Part of a small language model's weights: rotary positions, local attention windows.
Each number is 128 + 32 x the weight over its row's rms, rounded and kept within 0 to 255. Layers, rows and columns count from 0. Numbers have three digits each. The size before them is the row's rms in percent of the matrix's.

# down: layer 8 MLP down (transposed), 2304x576, rms 0.0356, rows 1265-1311, columns 144-287
# up: layer 8 MLP up, 2304x576, rms 0.0413, rows 1266-1312, columns 144-287
down1265 102:075102103125123086118148166130080130126150162160105160145052134130078114189129152095113150145109123092108084094124112198108108137170106130159131152075128117147081139184112131111114123093205111138136162148152165117134113104095071107127157126134042093121111162170122153137130127128092097158155108091149170165114115158088141165079105124124100147128109148156143106106036123107104138097138098136111084077156151107089135204157122105106111
up1266 089:141174125172150071165122108156086109130099123160149112086084103120190142125123125210159098109104148080146173139113070141070158141122066132133140118149110086158124104150168188107103114151142141120155112108130120141137095134164132086154109110177166168139127106170145143175122104197190067139113144084114103141086182136101124128114134146139124117143124153176141132174157119136102094169123164138119099109136153175109122122104089129055146
down1266 093:125146115142134156106128107133084139114146161192117160122114133151147130113132092125128094141115129179160111149125089181100133122117068107152124136094164197137137107204111127117121180072140150128190163114153150122066109145167090089151133122084084157108152157138155104179089145152156116175086157112174077128099126132165096101097138106125133089203121195097134138126107113098072087129140112163143131147139114134159089153153078163098144
up1267 099:153116115123115160044157116117078136165072125080138106128157096103122122141105193152151161182162146153146125151142121193120130195173115155143113083141150173119151090177122124155132106119124099116164084095091145152084158126105095111111112164089129112153153096168163133145125142137154150181129107073119133130167150125058072049141112157181110044206150134114165128153169209110113155133129127171102177111159184110121101121167082146119106
down1267 099:144092140172077093090118195140084087121148192071135131126201164112201121187145168184168121086141139110177170100100153115142091132110112090064132091183162118107146115209117116174161184107165147155169114107132161117216070106177116127134116113138118137101137077143133072101121162162123102122180142105164154149106124142074134091186171163103104098076073124122132110154151171092136121131119091102100146116096106102127153133132113104125139
up1268 104:121185127105100164165122141153135109136112127154192170091145153077116138182130109142160115088130102071132111173139178097180162133094088113149149159151147141192132154108121109150105153102140065177177121138133165146102115141182175106159119087057141109157128075125137126142161121136141114145090115125126109096145124130217110125172106080161118137080143114126147081149094150123146127176079048157065180196124156155086163130081121139095139
down1268 103:130130155107100143200152124145111124173124091075209183112179130159178090124143161113116118123128102130081138134162198108131138166151115088124141142076168099140161129134154152140107100105124103140129121124108139093172113123126120129120096186153092117109158082181139129152062147121139136144086153068137118132159079122127094116156162103126202125127128182126096101128174160112157200181107097176188105159169161134139140137114106062052154
up1269 102:143128108156153128062064163095102136103105133139143088072102165142099108095090140179140076093132085135184082142129120146171130150140121137073173187173101166117154105146138184138089138130128140153098103148156109103118124083089108132126126229062078111065179088111105115131083179133136130132123121093120178128098144112136157071124137086190156141129096128154116096130104246148135125126092188077113085138155089144182087157142209105163128
down1269 105:176164145117159118139143095096091139074217141145116104102137202098147127126150083169165088070136169152145092064146154103114070092127136087149123124161143164168121134150129153127185124176127104137116126155094143107095121156152135125161087101145103144117093098150102140065120152062090086107099145179201135131116138113072223091128125104173120191079127106166146160114176110137125109115104114136130121102069120170085149121132165164107139
up1270 106:160086122119117177104114145147130113077162100116096103101169121154157143131137118124112114094137139124150138177198154136159043119151168128136184190118158107124131131155124145142093132157164115061115132124150154101131121126059173088140099151130097131113152106139128084130147105073103087088136148064140089098087189129153160129114117146108124117168179114046107123150112148095114174133068137122125106122105105095131154175197136079093119
down1270 107:111095141114126113177103084151137150085140121090092080161115125162074083111091149119099162125097138120105123158147155167072146098099164117148154159166092097049120111155091110125140150115085116105132156104150176134178211164107101141130154203093108148104152122142208101102154097140164188094084116159150142143107066069149143102084165091097105046177125120104123104150201113128115093136143080118157127113176125118067110149135098183172134
up1271 096:173113124129179148122168114131150136117100135084111113129110178126075173123094123068158158066132102104094100139205135062096111112064151143118151175131140147086198088093144098143125083122135088138086093159095122138163157171095078173132135185153120158180135099136123128104123175092135113115088144131113091077086136107094122097184100093150138116111108152168106127156171161162136125194113135133105111164164138161114156162154093120205106
down1271 094:117063141110120139101163127125075025096081136141140086118143137130153108080124147060112193145064154117143128109169137105139186097108173129143142094115182096155118165126153097097146113142148132123131119153102209114117127084128159137155147121151145130119135147124121117093097176124120106126138129159189137151104140118136099143130096179085080176116092124196131162149133047173110074140070083111131063113122070081099183067150116125098181
up1272 099:070090170163120109154170067146152089096091182091119085066089163100107143109178139143094171118196134112139162118129144094136143111090187110157134087209125129191118116169148113132131124103201099096177111128155153128163098116056105101128123138141121178123168096136152138125086128158146096135119101156162167113139085107119118085155125147111076124101179082115080113157124125180060104140169121141097108130189117057123094156140100117145105
down1272 101:144115106097152146102078080121118145147116138116046133157128142134069113146132129101088132147155120089126219166137125129078082122164094158180150172107089110141136101157100109107098093132092198122129108150120142110126110178135142119058082119123129142208094144159124115092094127105108094087153129149117103133119154113139097146117120125179123165112145141139134193108108164170124141120111127101158161110122151167141138130094105064198107
up1273 100:183190149099163123118086091114075120159113195155200140133049143062115143095103113156128166130114107205100117087128169158096106069167113110087073114149179126137162065158152155113092118164110147141181148100082120223113149077092169137125117136117134149171092105079124114113143219145129132063098130126101162115084214141213135113124051129173146142178137170152084140149094175130064123108123087118180158123167182129082113112068147104180126
down1273 094:150101145121090130157108061123140156115099122100108141153086138109110071114108125140135173101073157117143175126085128102163067090131113127099133142109130101134134127163076090137136141148100059153184192159122142080149142113114110096139160140139097126148103160082108216132156139105083131112165146105126166100148092154183105176047124144083136132125149157137200108102111073080129139113118068170151136145167156111198139140156196065149080
up1274 099:120117095083082155089131135127144086111148124076169046104098197123147150102151153122150168119122180122168122130170051137108139101081152176118141156119087144150124073087080137136124206158194096130174093104082144117163118153106133115136133057094109179099142145080136128128090160091177096099065091065095107146124095127142169111143136099138096104086120131141071120098143178090036124093085096116079116137113181102126148104109142085092116
down1274 098:127075141164130109114128131104134124088123039098121137127102156198075098096148117106122107157155135118154138104118143136104095114081197098069072148083188153118111093189145120164101076165075164146142143093141157112046086139126169147102115101119100116136138118123134133183125110118130130177150134137188134117099143145169157079138109096149156198162106128112102148157182121098093097043084108135135081160091131098115114144144101158113122
up1275 099:078122067101132104119110134126192109177100125142145105091129135057134116153122149120130078147201100130183086193135155145170206139115170147115126127171124139158107109084133108076109145054151142124160137133128148129110120105133197188142097122127216139159106108129178159095135123094066148143163127144182156180165125193076104095162152097158120096088165179107097122130102137132122167142166185108079164124110187170076079088134098192118150
down1275 102:185104164107151139141113148120154127103131155079149133138131105083146144123190193150106072153110126176110135155142107151093091174182158144137090200117132078118152107090162108160149086110154078162146159194170168099152050151138126136118137097128099123124155094130082131147122149219131133086122176103096113136144130185135151135141108047142144103155128166070116170129190092168168161093112207083141115114139120143116162089147104180128090
up1276 102:131159123133128152160093137024106060137089105169109127109085149137083148078096094144150120163116118113137144128181131164134108126174131128167091115126182179114062092122115150084122179118109146142110110143154189143150092108152115119156155121126156155120142085154114142140171093129069056140048120087085096127105171105144108132135114132135151154150084099113099135120079150153102167184131144139138119155092134144166119107175089125162105
down1276 100:104050156102150165115160099087163161166110126048114123189143148124132116063133113135097144156096177181169162151163185163159104108103136096127087170047168173118137099126122172145071141159125118102183126159140242158127180133170131114135122160152115078112191111119074112142096139118121084182153103183153130219113116101139109118139099108142168129125098079131129087136137093103112098143099128115095129127128118139160143094162092180132179
up1277 099:088170141150221114130101143113158097136146157146179057099084165116170124138195068103158158101125166178127166118150133122196152184072132195070046112158160133138083110145120122144091139156191098157131126101158201142226124121133183122136156118092109143112170126110110119144091155134137121140107143125104132153116173062117130125158039057187169128131083148183091113119062160177102150140144146168116178210122130129154089152137122097127072
down1277 103:100154136139144138122091122136152141150128153110122133065132081096170098140150122089151151130173117143134121163112182128170122132127077138125109156157169161118068156117101167122136137108163134087096150080091133206153105087111137137148135146142118109104133173060135107046129120109079150131187070141158138191180105061114123108160051114142118097152084175136110076134118144127125078158135172139048132158160122119104130154152145134120092
up1278 091:141143172197144137110123105109133071151103151195154147160126137156105174143108131191101107106180177169130113109132133135166074159149045115101050170161166159135152112124151128067113137125156191124149111134083141184115117072183126174108115101158082076157151130154125154108106145155111119075162130122149088177120140104152110153164124110103124156158181123142142137124096129148113125164139148131135134150137118082092137156118156187113126
down1278 090:162169165114111142128135153067142112123095204114150144147167114148193125090154158108151066170115147130115135135117143152108165100097124138108096127129131150114129121176118108102156117105123168158098106172130153098109122087185127125099106139105064148117134100128141158162082113082098155124202168143160122138152153163157142119172086137119142071159066112155131157120123173121128137141056108150104143111112096069095154187152122091145122
up1279 097:161129081103118175151141163163120111125116127115127148146124179169190152089129133100112074081117116094226104133160139130162137169103145108099179144133145122119146113124125134110113190159119122132239116143164126203110148141045116175171103167117108125133131123145122129138116130119122177125112113127123099121074128117118105096072109158132149116171122126147110128140120111170127131137198166120099155141121119186025099107148107146114173
down1279 087:137120063085124164096141103193120186124150169097095082154142122174133108074199136128166105094080099112154144161150147181136138132121169081154155123148129124160117110150116160197120198074127115136150151172141166138138114116138126127155130171154078086157130139175086111119152136164109102106200149164127095125117102136166080128136118153104090142143093143179123139093123146121179123127159086120154185139134147077164151098155128108140122
up1280 100:095140149087102128162117106135120122058155189133111154082099122099120139115136162128119051163150078141154100143052119101100213117096156105124081162147134107147120117129104201150115213178102121098160107107136088121145181135087199147169102133196080111138104122101108129133103143079113135130153120099069115102135195126202158111176100128163104153130146089123127098157098116162106121137105139107080109142076093131157167153131205157136116
down1280 097:119102111149070092075107176144148134143099140144134156096166092121073053127176181124100118154133133141120171131154180134158146094106042144174135143103113128164172139050093114161068107142114112130113063064099093166150122108130156137161062093142121137122158169092145176120142123125136117104120139154115137115106113154124132093121144112094146109133109126151123109096087129099181122227178154097124127169091108170122142072115147103082141
up1281 099:140156112134111180115104140082143144108108050094191110112137139133100131094050106139090100149094170115163040092173111114179138123106101179158082172105173151153096118129094127140138115175103142092109105137201151107138131139139145113135170156122149123145108123148126141188099072132129123116119113021163122099109116116135129128094130156144095103143100147142128110136093146133146133097172197142109134175097141175055124166139141115138186
down1281 098:132092138042135173125126147145147157133142113118147088106139097145143088111112114114086146143113101179057100128145104151117107134099160054106135177102115140120159131148171145129107154159170143163110179113149158129149132108107120126135071130131145154142135125093144115108115038138122196164154122123151097162106098177122117214118112128127121173084080196161204073163175079092122132153146178149123091160168117140119085182163159091125163
up1282 100:165112099128125122112145134105071116114151115103134132072112127160123153109058087138101135134117182101169125143154135137128095171077154206139145106105121194125135102154104138173076055083142151094083093142168154136105141094119131053131129132140133134076158100164180162141071142145150107079073114092100159099088151103068124098066135179143115105102136170145082161137065137175106125135137094132068160165152138130150116108130102147022087
down1282 100:104135107111133091117143103159135070103182130135135135131141133100139125110086139099120117163100123097161173160160120161157139147132093128124144128119134097176150140122190168151172120172141072064162059156113159093106126096131183098180107092117142142132194072133138177094123114095143097126157173129172111097178125061120118197113106107110194044125153158134164213147131132139101058185139119207147151177156112145143118135134129095135124
up1283 099:077192101130121091104086158123125101143087136147108071089152185139148200160091148124154082127074103144123075154169087164077149155111050136109135142133166177106113094153058186164148140145088155112165095095131189092104166170123155113095104167172099162108174121155107139103108136157127127095055127105169073151108151111132122119109136119124143107089110130104147144141125120125096151130177144177098119112140158118079132152161115109095125
down1283 102:116113111175134130140110110172093150141117095131116168134110158130119068138066132098140156195134162114148096136109142228133131122103136135126160146132099111133062173113143154159080148158068136079096091170196076177124123156116154174096088104101125139140161133098158134152141115096140101139125088092134130196094079133150111129134121175147151126089168126193096116123074162161076175088129164192160088125060164159077084108108145131147108
up1284 092:147121089152126094124120137099099141165125140143170085066084151132105179093154102116195169104176163183142164108089183100152107101131137126133132118148111120119100167135119126071107140095147138089164103110124102130158162092151158124146119107125144118132205160104133110141138079022123096107100144110074133125119164146131111138125145168168144137149129093108121047091115123146098164121109100081122150171143196164086081092151167162120100
down1284 096:116130101121111165112174100109159068082184060143071100135134089113099127160133115130147151094095145127162147140113168145149130130148180136075132073086102102130133147191116062095116103157181139131103109147096164078105148164138185144120047118098155125124081164089164045144138155176092145119179142200127132110157068142125087066147126093124119099147159119124102174153106060139122038100139108072073178125154182141208068140115149055112165
up1285 106:058110095077139152145071149072144138105107113142136082099157142143169183116105138082125097083158154185129104110143114173190192165106104084100107133148098145141107100125157143113151133148113115111095134118135150136113107140115138180145151140082074126124123107145113128127114135167087131126171153116106162108104179154146139059187079150135102139110140135188135110125113176106119136185153105120108164199133161144088156150138101129149112
down1285 104:167115126114149146161127148071104097152107168136109152139139094113169113122155124136103140084156139177086158055167061158140171096124101122116148135072139075163114134127108123051177141137120121150092124096086147166208155099148116105076105142089132152095133092124135126116164122111157106121175108131153098111162069095122159140129100070139121143173129071088105087094166091122140187086133180108110051124161176128140114183150203162069123
up1286 110:106161137171113130127126135164118094056108126158152154116078124163115117171066103159150129164138138178162126157131145119143080112174152118090153104156133127158098141160120097196120108129162123093129130144187195142148181106061114109098153109059134101160142051178130117098086141135130092099114154146174108146142152143117094130165143123162087111120094074101083119150113136131117114148083080103070128134138122102118090184104126108170126
down1286 110:103146160127129171157107111149154181122083116211097134126156082068078097150113159089139116109104125120077104162117129141092106151119080110084096137089107096100114152123115113107171190188153142183138091068135069086116121123110094098118066146108164145111132073128178141168124138087133107193118115119178075069094112199164122134169116111105158087101073108145129126095113157129116060122113141161115093130197097148114183121114169164146142
up1287 098:045128050094132191129070120098107105153109156104133089144150144120074157133103165115118110149175098092112086154146091125069145106096127133115139092170107136162152111183117177127075116100097089075082112146163181125119129147112128140203139171158133108102133158145165187091133113136182147133170149130160143131109135163172103115111074081071104111174139136073136105129155102105130155144092150151090176093118136109113159147146141114092147
down1287 094:088131153130140053129136192160110147133135144103156159076087148170121094083110167179155109119168120109113203130117143165179093122134159171167097173077145140150100214160105071140131223118131144184126199112133157104101161108163109092130098104137174109170177104133161130128126122167149155119183198097145042111114114120121119179090131144102144121144092125122118167088103140139147138083109123194122181189182123184119110155109151155106136
up1288 104:044162135083104167094103117085094130170088167096144114111100146128111158106086139143148122129142185093165141114084115113120102118126102140138124066141127217196148040173122100167092140167162097096137139108108078115155163134094108078136143154124162128138136139136117145130092084098129083107103125136114140137106185116140144103086058204155053098133157128134098111176131188130130129149074168179099157119069118097156083116166158169196072
down1288 101:168084117093144076106089122107087162140152133103148166095230105109134161168155159160148120125172122110115132149155098100120116115129114108111167105142140136108207112129071141137133121172118174080129123074088114122097165133147073073146091178119104157086124116119127163173127160126106116135130111116132226131124138139128148075155184117114109146163196104137164114136116226076130110147121095110137130143135120151203113121123112132150106
up1289 099:103144142107118127126079232150180098085045114103082135175120228131085161146144119141127178145187128172160048116164145137088165142134130189130146154111110099079166113122134108141098140203131145168148110122174154137145083145094114135163144114150187125112216141200199140173087140108169104120080122152119184116143144111126141133142157104159125124149125148109053102148091117197103081135146078120119157120120128120160102133088172157154139
down1289 098:143186113135144111128076146152147117130182131159111094092181148105169121120149113150095075109097134176136157115110165139115183084124149094159117124190084136143089133145164159077109113048228113146087118189140163123180158163114170116149162152197073107144159147134167076137143123111125161144156129129069177185102095091118137126166138147124108153087160162097090154158152085104199073103106138166129151112104168061092083127116128093137145
up1290 105:112164135122135119092153133184214108143111174094102144139136087116117154095112183117118053183102088088133129155099182124091144153082137146160090106103093151110170157115096124139153119193190111072118139136168084110119136162077159160126147095127117128155134168117181082157058145077148124089149095111088142123110175135164157102098167103159074139077119085069081113166157109113106155170151137094037136114132141072049100138139169146082099
down1290 105:090122155145104143110180115118138142121147146081121113084137173151154157095082166111144123156118125160094134115135143106164111144140122113123135092081109117158136149158064151132179156117090118134076122113115166064172110174085119097125134166122119068073137111091120114141089115059124138132174087152177117118126082132152076191090161184158141126096152119151138120126146145107132139155132074105163117081091108132103161153136093127178106
up1291 099:131137102126148160181116121106161082076122157179132138075107120109088136122123110182099155150152183105146127122136117175099096101093191135162149084153119136084103065179104110090126103181196084121093116116166180095141120146126147091193152137112190122168084120110117126112127119165103080129162161130094156184116129069133173057134134129124123110121088117123120102138153129192064136137109204105128067121139159096133153143158148122146102
down1291 099:118134139183098172134147151155127071128130176211091103157151135142115065154093167172114093132118149165123203124124186160079087097123138151116137164144119082147143130128119119179146081090116040122105113123115115155150113136080149140138143137076113147162146145173151134128161167120119102183141145194105118171115132136049151089172161096191189118156136131089037101150094155159119166132135152132139087117147142122134091160164059137142146
up1292 098:110135162082147147089091183122119120129128128095198153136170124104159150136092112124162114131209134096148102089099116169157147104110145174136136112150109065100083098115137130185084134104137119064093098161124115139138096175145124147119136170155154125181152137179113164139118166142164051088059110137162132108123162109128132095138123117122118147101136102075139088132092091063152130119081160129071098106133135129086117128128131100087093
down1292 098:119094117092163159171117187103097154153060115113179107115174116130158056184139182165087066101122153131140165100127134110188069096119163028142136131133139108099114154187138148128095084156114108094167179189105118150135206126110124136133127098144164128134121133115110133157125112177152072148152200162174197125194150138183104138123085137094148121089145109108192165146131140130111128102075115097128118106147040127098135183183129176126134
up1293 103:102167121120156143103119127143137147079112128097128136095107135113172152132146138170104135115132162149099116102140117131136106112078131100083114110176140102110173117101091122140106050095170075134165110129156137114149124149108189152105129141157161105100123143186098144167114125132171116106111131087139200123156143107086151129188120118166097059206158101142060134122131094085146113155143171175110143081154131098112125122130118127137089
down1293 102:166155090130112139116102058218133100079126096125147150095089106111143111167109183079111078074152121115111127076177156177132111088071156106144052132168063185120146168203132134116126138140093009155141106168166109110115118147095154113076098151161109203133159152130140132118129124091139117140156182109158110109153107117105131111147130172091156159066193119117148109091184103137132159181150111105112161136160078115140158073165085119171173
up1294 106:155146059168170187130102106150139063100104117174085106134150113114152149041113103120113156115105129113128109172093111134153142133166161110170166116131094164132133109135103116127110078159153162218166152101141123114145149127102083180142091111107095046154124078104136089120112140122117109075099131106198122120089122112093072084198148127131102126166127111110122132138118172080066131133132094154154100147087086117079149132156111143118163
down1294 109:168125112143134150187178113105127180117138117164158105111163148117105134153095159057134127150092118166123156181145156143093128091116097129142101053111144129161129168168151127106168099116116111054136104070124172168099092121142094097077138157081031120118168149038125137114156139102141108080162125156134181218123122136090172137100135044044126138106138103118101145169164120068116121142130171151124161152155103183123072138177187165118070
up1295 103:130148183089068144101115073147132132095107118159206114087143125117124150141116091131165155074152141107143121103172123123145146158072152123149103144125127156128158129145139180132107099108120121148110134141160160216148140110131192131145146221192120076128096083165161077151085080088115142067142111140079131151132104092124156175139170130114096111103156154172116144144161119184162113130103118163140172120105145088116117150161133139158159
down1295 107:162158154162082075130170132128167155088053152178109071100114102135163138146132082077134097133119100186156155088136132123148179129139073144119173125145173105136150085166127107110131120087118123083150143154131123112115131110190078128151105064167153101097085071167089108127223138048074088141130101099098160162175092136134142104150165169120146163168127147180167174125150119124158163100118179156152193122120154106126148101125116119123122
up1296 095:083176088155108163130169153128108108111164112143133086124133138083152147079169130086073134189175120107180088159097091135138111136177145102149155165084116159120137136083144121108113086070110144132190081177122147214130180103087077140108128170186108081145094118110121116060169214085142088107148167057127073146078102010145117110193100157174120089183132142176129134140123154128152118154192127113147080148109175124101109140145101151186101
down1296 095:222119111124126114076129101114187071113148096131080121141095093154092192118126192119083120093086121160046175087154141112188134139175103162136120139108120112156080141111144173165126114183180043164141135104183116138114150123094136074095136141149164136098145105194097132123146143113102111127092105146116150178133196130098154101083161130109096130102121165189142111127105140107102127087092070167088142058082129100136112079069178152112137
up1297 095:075110060120098062118132123129078101100142133147135120132127136057079165109157081115125114098054087090231153149201146139126119099131067128023103156175104082146170102109122118135121138141159079158137122167122150160152154094138142104143133156078140155111122101116126107161114098130136122075148097128109119100116118114136208115178129109182106163128071134189150118107128164140060103138141151172131187125147133167126116172120119123106106
down1297 097:136142089122117088140118137106090116143126125069093093144097103084082122127089084174093090124108107121161099125134142153123101130150133124085111125112151101109091100136114086148151140147150059152104136147120234144096153201144162115132142137118099137134160146119134056160104102212138110121076159124082122124060041161116118124179118125115189137143097160129168144129075172162145121148099119113190156148160225141114145160109128177199144
up1298 088:081171095103078133076100119092107083154144115181126128115140150129112126130161127117148149137174123089183129145153151164105145175084217176033110073140084147111118104129096141109104083154129058112167090095126145145108118159130119135104138151121159182122161095097144072130087126241159106120128113112083131104074168133121088103155101217122095146122106203133096129172127099147125135164136142129095152134094107142148126133133124084192167
down1298 080:118124034148112116124109120156116111117103064133173177130062133158206143146131164120124138157113124145101116182145137118117157146133142070142150124115128126117088112100186108086172099083086144136161181018102088182129083151137149143085122122122150140126122077149112150117143130167129153161138114152141106124174168075139162151157089152142111128165127119140112129127146111118100203118147139163188182111158161146181151164146194121156096
up1299 107:147128109118172166063102164133151154199129140095098075028148080091148128141135120176146124116103062105115120186053110148155113140072074133139079090193133182164110139108134177186122163173132106137129161157168108164161117135076144113124189111164124077122204116168144147131135137151124147150138163124133073179092162186099157148147114106160096095123131091141083107173117132126095149137144089131102133130194130171129124113117105151153114
down1299 109:098159100188148111148192138100126119169033099155147128051102138129100063119097166092167146097162120129098115117065131082120036093086173146127137139109100128148141160161161171152158148114136125114123133206092155178201117114194199114074142136135115140209136139121090120144168170138188100126186118108180093122182131120137138148131100101135088159163069153133148169158098103083068127133142119131102110129188110149096125143192103149112114
up1300 100:167134173176133122085125184129145065109145101103141109110137140151042147119052206131162157155131080137143083102147108207153105155163101184082106060177132113152111097122122112128073129202095172087117133093161139127081136158109085162140129131078143135134168101190141131106168099156122104083123155101186162143099172093174101091133169068124142126118157106132104074145122155125071149096084122177101143155151179152086114141159161190099184
down1300 099:092089079120059132112157140162085164165183067153108157117139155129145090138108190153144101111143200088179106066075099168138096084174167120074131069119092180164100132180122185141134098170133098137177121176116120124143091119113132082186138103125116125145169152135121107123223086105073160160146189077191143183151155183091105124182165155158141164065170132125141156110108073113105132126107125093066141097101138138170135097214162124108090
up1301 096:137143148057157156108135132102098114208160151160134157106089153174109132187091133091163110121133103141096142088153145157077161068123119137124074082136161108121077093101100123056133163181133143113143152133052128119116159127156109158104112107136153143112122122117108073200092083152168108098135125155088066135107142143132121118097117084112101161120163055137124148157163242125111166094128090118118111082106142094093124156148169149112117
down1301 091:106127133214144141178116150137139172106098111067169090085092086080171093135109078168133127169137159153146102194083119116215127177133179121099152135139097130147153112164126149126131075081115169133122099099170163098112063127105177086127141152137123155095148076130153166120166161108121103145133158099163127140129140124166128151181149122156116085200145202161083115107175079141113129196155147112125095175125124125136070145155144158077092
up1302 103:161121131156135163107157130121152122125113160093106125145136134149126159066139161152170135135127171134125154129154167101105123123080093166159108133139093153158107048115138156186139175067111139164099129150108128129193164109087086161148120130183082116115099186080130102129156076106051138146145162104159162171155130142163103127099091112140128096089101121137118140118061112069091138171138148114097132203144183070087137135155111134179180
down1302 107:182100107053160145068078114143175102104214149121045170154122145176091167129113127141171091124116120111126138095104190196152156125143123066152140128177165092124130165097191129151141092178165129101122103136156140182186105148145108099158145090095123113162133186178137117154165125154140096108103123096103129125159138194073128153078147130174065117122106154152127153070146118154161110147119095150113084095196107138106184131106090116133156
up1303 103:068097119173097124139180081139119117106064164171172138122124115170128160130108148159136145108076079115145126156146152121114171150095152148149106124163126165193075146108104109099125068149223106104137123102087153093112173108167137182090146080138164046171152134060119063094152192167129181142099120142138111093062179101137106121145142155134143127121094131106082131164171131169114094211116122079083147180125105142114120116131126095141128
down1303 105:142158071087110142134135094088104107152143143124121141124149105116123145149124100144118114186164125136156095121075137138086181081134135088130142137106115039119062103148152118126094119096120118110096127169165090172129175188191134127141113136114113132117079138097122139111129116119148124136114114106201139064112107174165177110161099158103130143140143172028080156176116152158100173087101109131126153103109095141069126194067157072110144
up1304 100:116197114159149137120138111090172138181135173084140102149085150164119137096173170140160127132098178134147099157141156176160107123127151181056072108094128106111109073103110178112138043147106083120167074091096109134167120098136114163124091101165142188128195143143159083132126117106109089099105161082164111138108118121153112076086106156158064135055075168152149118120132166191135194099108134109144143094084178139145112136114085157163098
down1304 105:168119185133155143102111144148112113130114150162068158086155130183140142137142097190129150112104156143170153165067135141117147119081091187130138139081137132152105172167174136190141126160084098077123100202143118081062110135118132069130131058179115117199158169073159172143166103108096152101145194146161120149150120167154108137177072107137114168173086186104141135157101109121121173202108144095109143121150106085141161161192136165165208
up1305 106:118148168145174105129096117120108081121082199157132096096182118149135099175118157116168078120085150123140180134153126141131113140062176144127120136115080122158162105111150136112121150166132117109082087124113127124113089122084166155124136146087128137200152126144083129095111129093142108095086083114147109127122140067128107075103080114168116149169103116176116104144138174193030155150154112109113144157191150162169164160134159151086095
down1305 105:121131145057132099116137106196092098104149093165139090156112131159127110097087129108167124157114152090137166130116169156135067092144159139100101117138117113120052098134100123110123107091039122168153124167126099148119176132070178075154171170138139102147143129146180136101031107134105115123112082177168127131197085110158135118226161113088139171087135179126152100116161109179050131089062131119105125109111172099169128085099154125135086
up1306 094:143142185096172156158144049160147141104123092145131145077125143151134120170087085109146096103162190097106123104094156147155144117124161189119111168149112114150135111176122150132116112159178146058154153100120105146106157134129122123159098150109138112165126096126072158174106083099142110080147122123040075121101175164055114108086112123196076119148159091164101177203121124104083102172118121089045093149079106144099167096093126186105122
down1306 089:072108144093104122120080134093111107043159085128124115127102147181135089104109061139104094125127193128156135170100105173141136119121206099066069105079130142141129170197106156098131159098088137157186109147120158168150148091149138114149120166153137128101168065117134100154170179150142126119178140122180095177167130136169170123156090102144093172107082099176141175129163143132131130127157116143132105145152158121141139133141112139108118
up1307 095:117170141082079243099109084159099093115121160101138116105159121169119153105174155109114120175190079120118099136123146100143163087124130138150094142146178127136149113144147125129142180113147108123113096160089214142157123109133192140132124087131150121118134089166103187161171167064208117109142165136187128155120092158083078117185122093110111115116122130128084140142059154153103119146167148135160152124115113090094115132078106089123087
down1307 093:131100154093157142068105146148077171138105105094177145075110085117124115106163170109106111158113144125131145125142113164141172191167110093139139090146105100155170153134071118118059119149117121129110075165167156124192108140115116168078065057135116111179075162113175114161131086121157130154143137092058109128123121088181181104131087140146139123159138129090201140136133122136155127088091187126082068153137094096160131095116176186105118
up1308 098:126136103130181124159127130125152079079147064097081095064120149110133119141102069144112109132118098127179100096126073134107096105135155152093147113158104154102148136112152131132170099120163118193126152103189197129142151122146126135155144135129119146222085085089146099117179160122126150112068167079096082155109140108131079084126054151103082168191160086083091137151179206146140137139155122147139104155117087163133163164140101159129097
down1308 098:136151155102151096148123147145142083173155173142084086154088140116110130119095133097095132104122137176103153102101171119154168083216166071117141084140110141141115151142095109109109094135156136138108098172124117169110106095187122073155116141099108094143175131141153105178159139125167114110111189153138105204128136167118151200162172122165096136151147095164177047148108144141174143131085160125119162113153127173113151120076168098109106
up1309 099:132148134195148129174092110137116095139134124080162110101072081135135158086137115096161120119120131119131069133094130114176128173105099133070085116144082137106106099144114092132110173145121175156156132165069143160119099181156151106155105154135185125227099139117080146154170124113160083115133125082116160142180170108129118087092157129106146132168111078105126107138073138151134148134114138163091105131132116066075094173136106134089144
down1309 099:064123142117143122147088158100134120129079092161125095167137093101152133134122147133136150155111135134104150140082136177117107149108067111105098165156151074123167107174147103161155157192130112157136123125100103132124072111152159122136101121165102125159106119118097182083209080138145131136176136193146119136136099133158132153102166110155158139174096106093090144135051157102127121113174127149074093159110089107143148115138153104118163
up1310 101:170182129116159139138096178125109132087111154108240153107167114179142131123086115144134105096193134115150137143186152148179147103126132164067091079115145108143144125080109178100106155108192102166165124178146126157127108153071183157133110149129120157118163126110144126144141111125125130092051118152122106140120146093161043153116093098122070121071121152193114104158078200123124150101123133074102139144005109122085168051162117211150080
down1310 105:104118117126107113085065115096053108186196141138091155121133158074122124108081178125101109132151126065130131113093045082117101097178119167205125103112189072114127145141145143167087087127148102136150158172131151163135081096126165129153088135153144168219082110115101111112139074142084179179121106151096122187149135114104136117105173121149086090139079154195153170089139163064094091142196097135163111160144092136174246123190112147155086
up1311 098:158161185102142168123128099093115112113161170121153120046124125148143137110130117133148107128192121063144141151119074135088134153093153136143143150132150128157106122163118107168077127145125180123129090158087093150170134102120108166134082135180151096128115106081091119114143102083129134112118113120144149122159163048104119140127068137137072079130127094118117115119112156097197093121137117102100086162125117108140180138173135143148113
down1311 099:145148106175167143116133166097122135143120060128119115115121117164082138171185127134201118087181144153123102151100174149100092075110162127089193119097095196077148163173120146131156178143129151117203111148139158112133117095141111134100148124205085081107109099113077124075140150104166170137139186153107162113153127072117138138093079117114143147111095155156207137106092144136092166164145154092161195091175106172162141193113129136090142
up1312 097:111120096103131152121127144124152104156186140206127172108169138136101120134133181112148169154175171123113158161115184127153185070103224104105036126104056126218117126142136128157115112123136139099129116171068165180135081120091189181094143123158123127113135100077096099147120112084170113144121142147140144167098125102107099084149136124195141165138105105092129116143133193136107105107152126147116100103088157166043127164162128145176133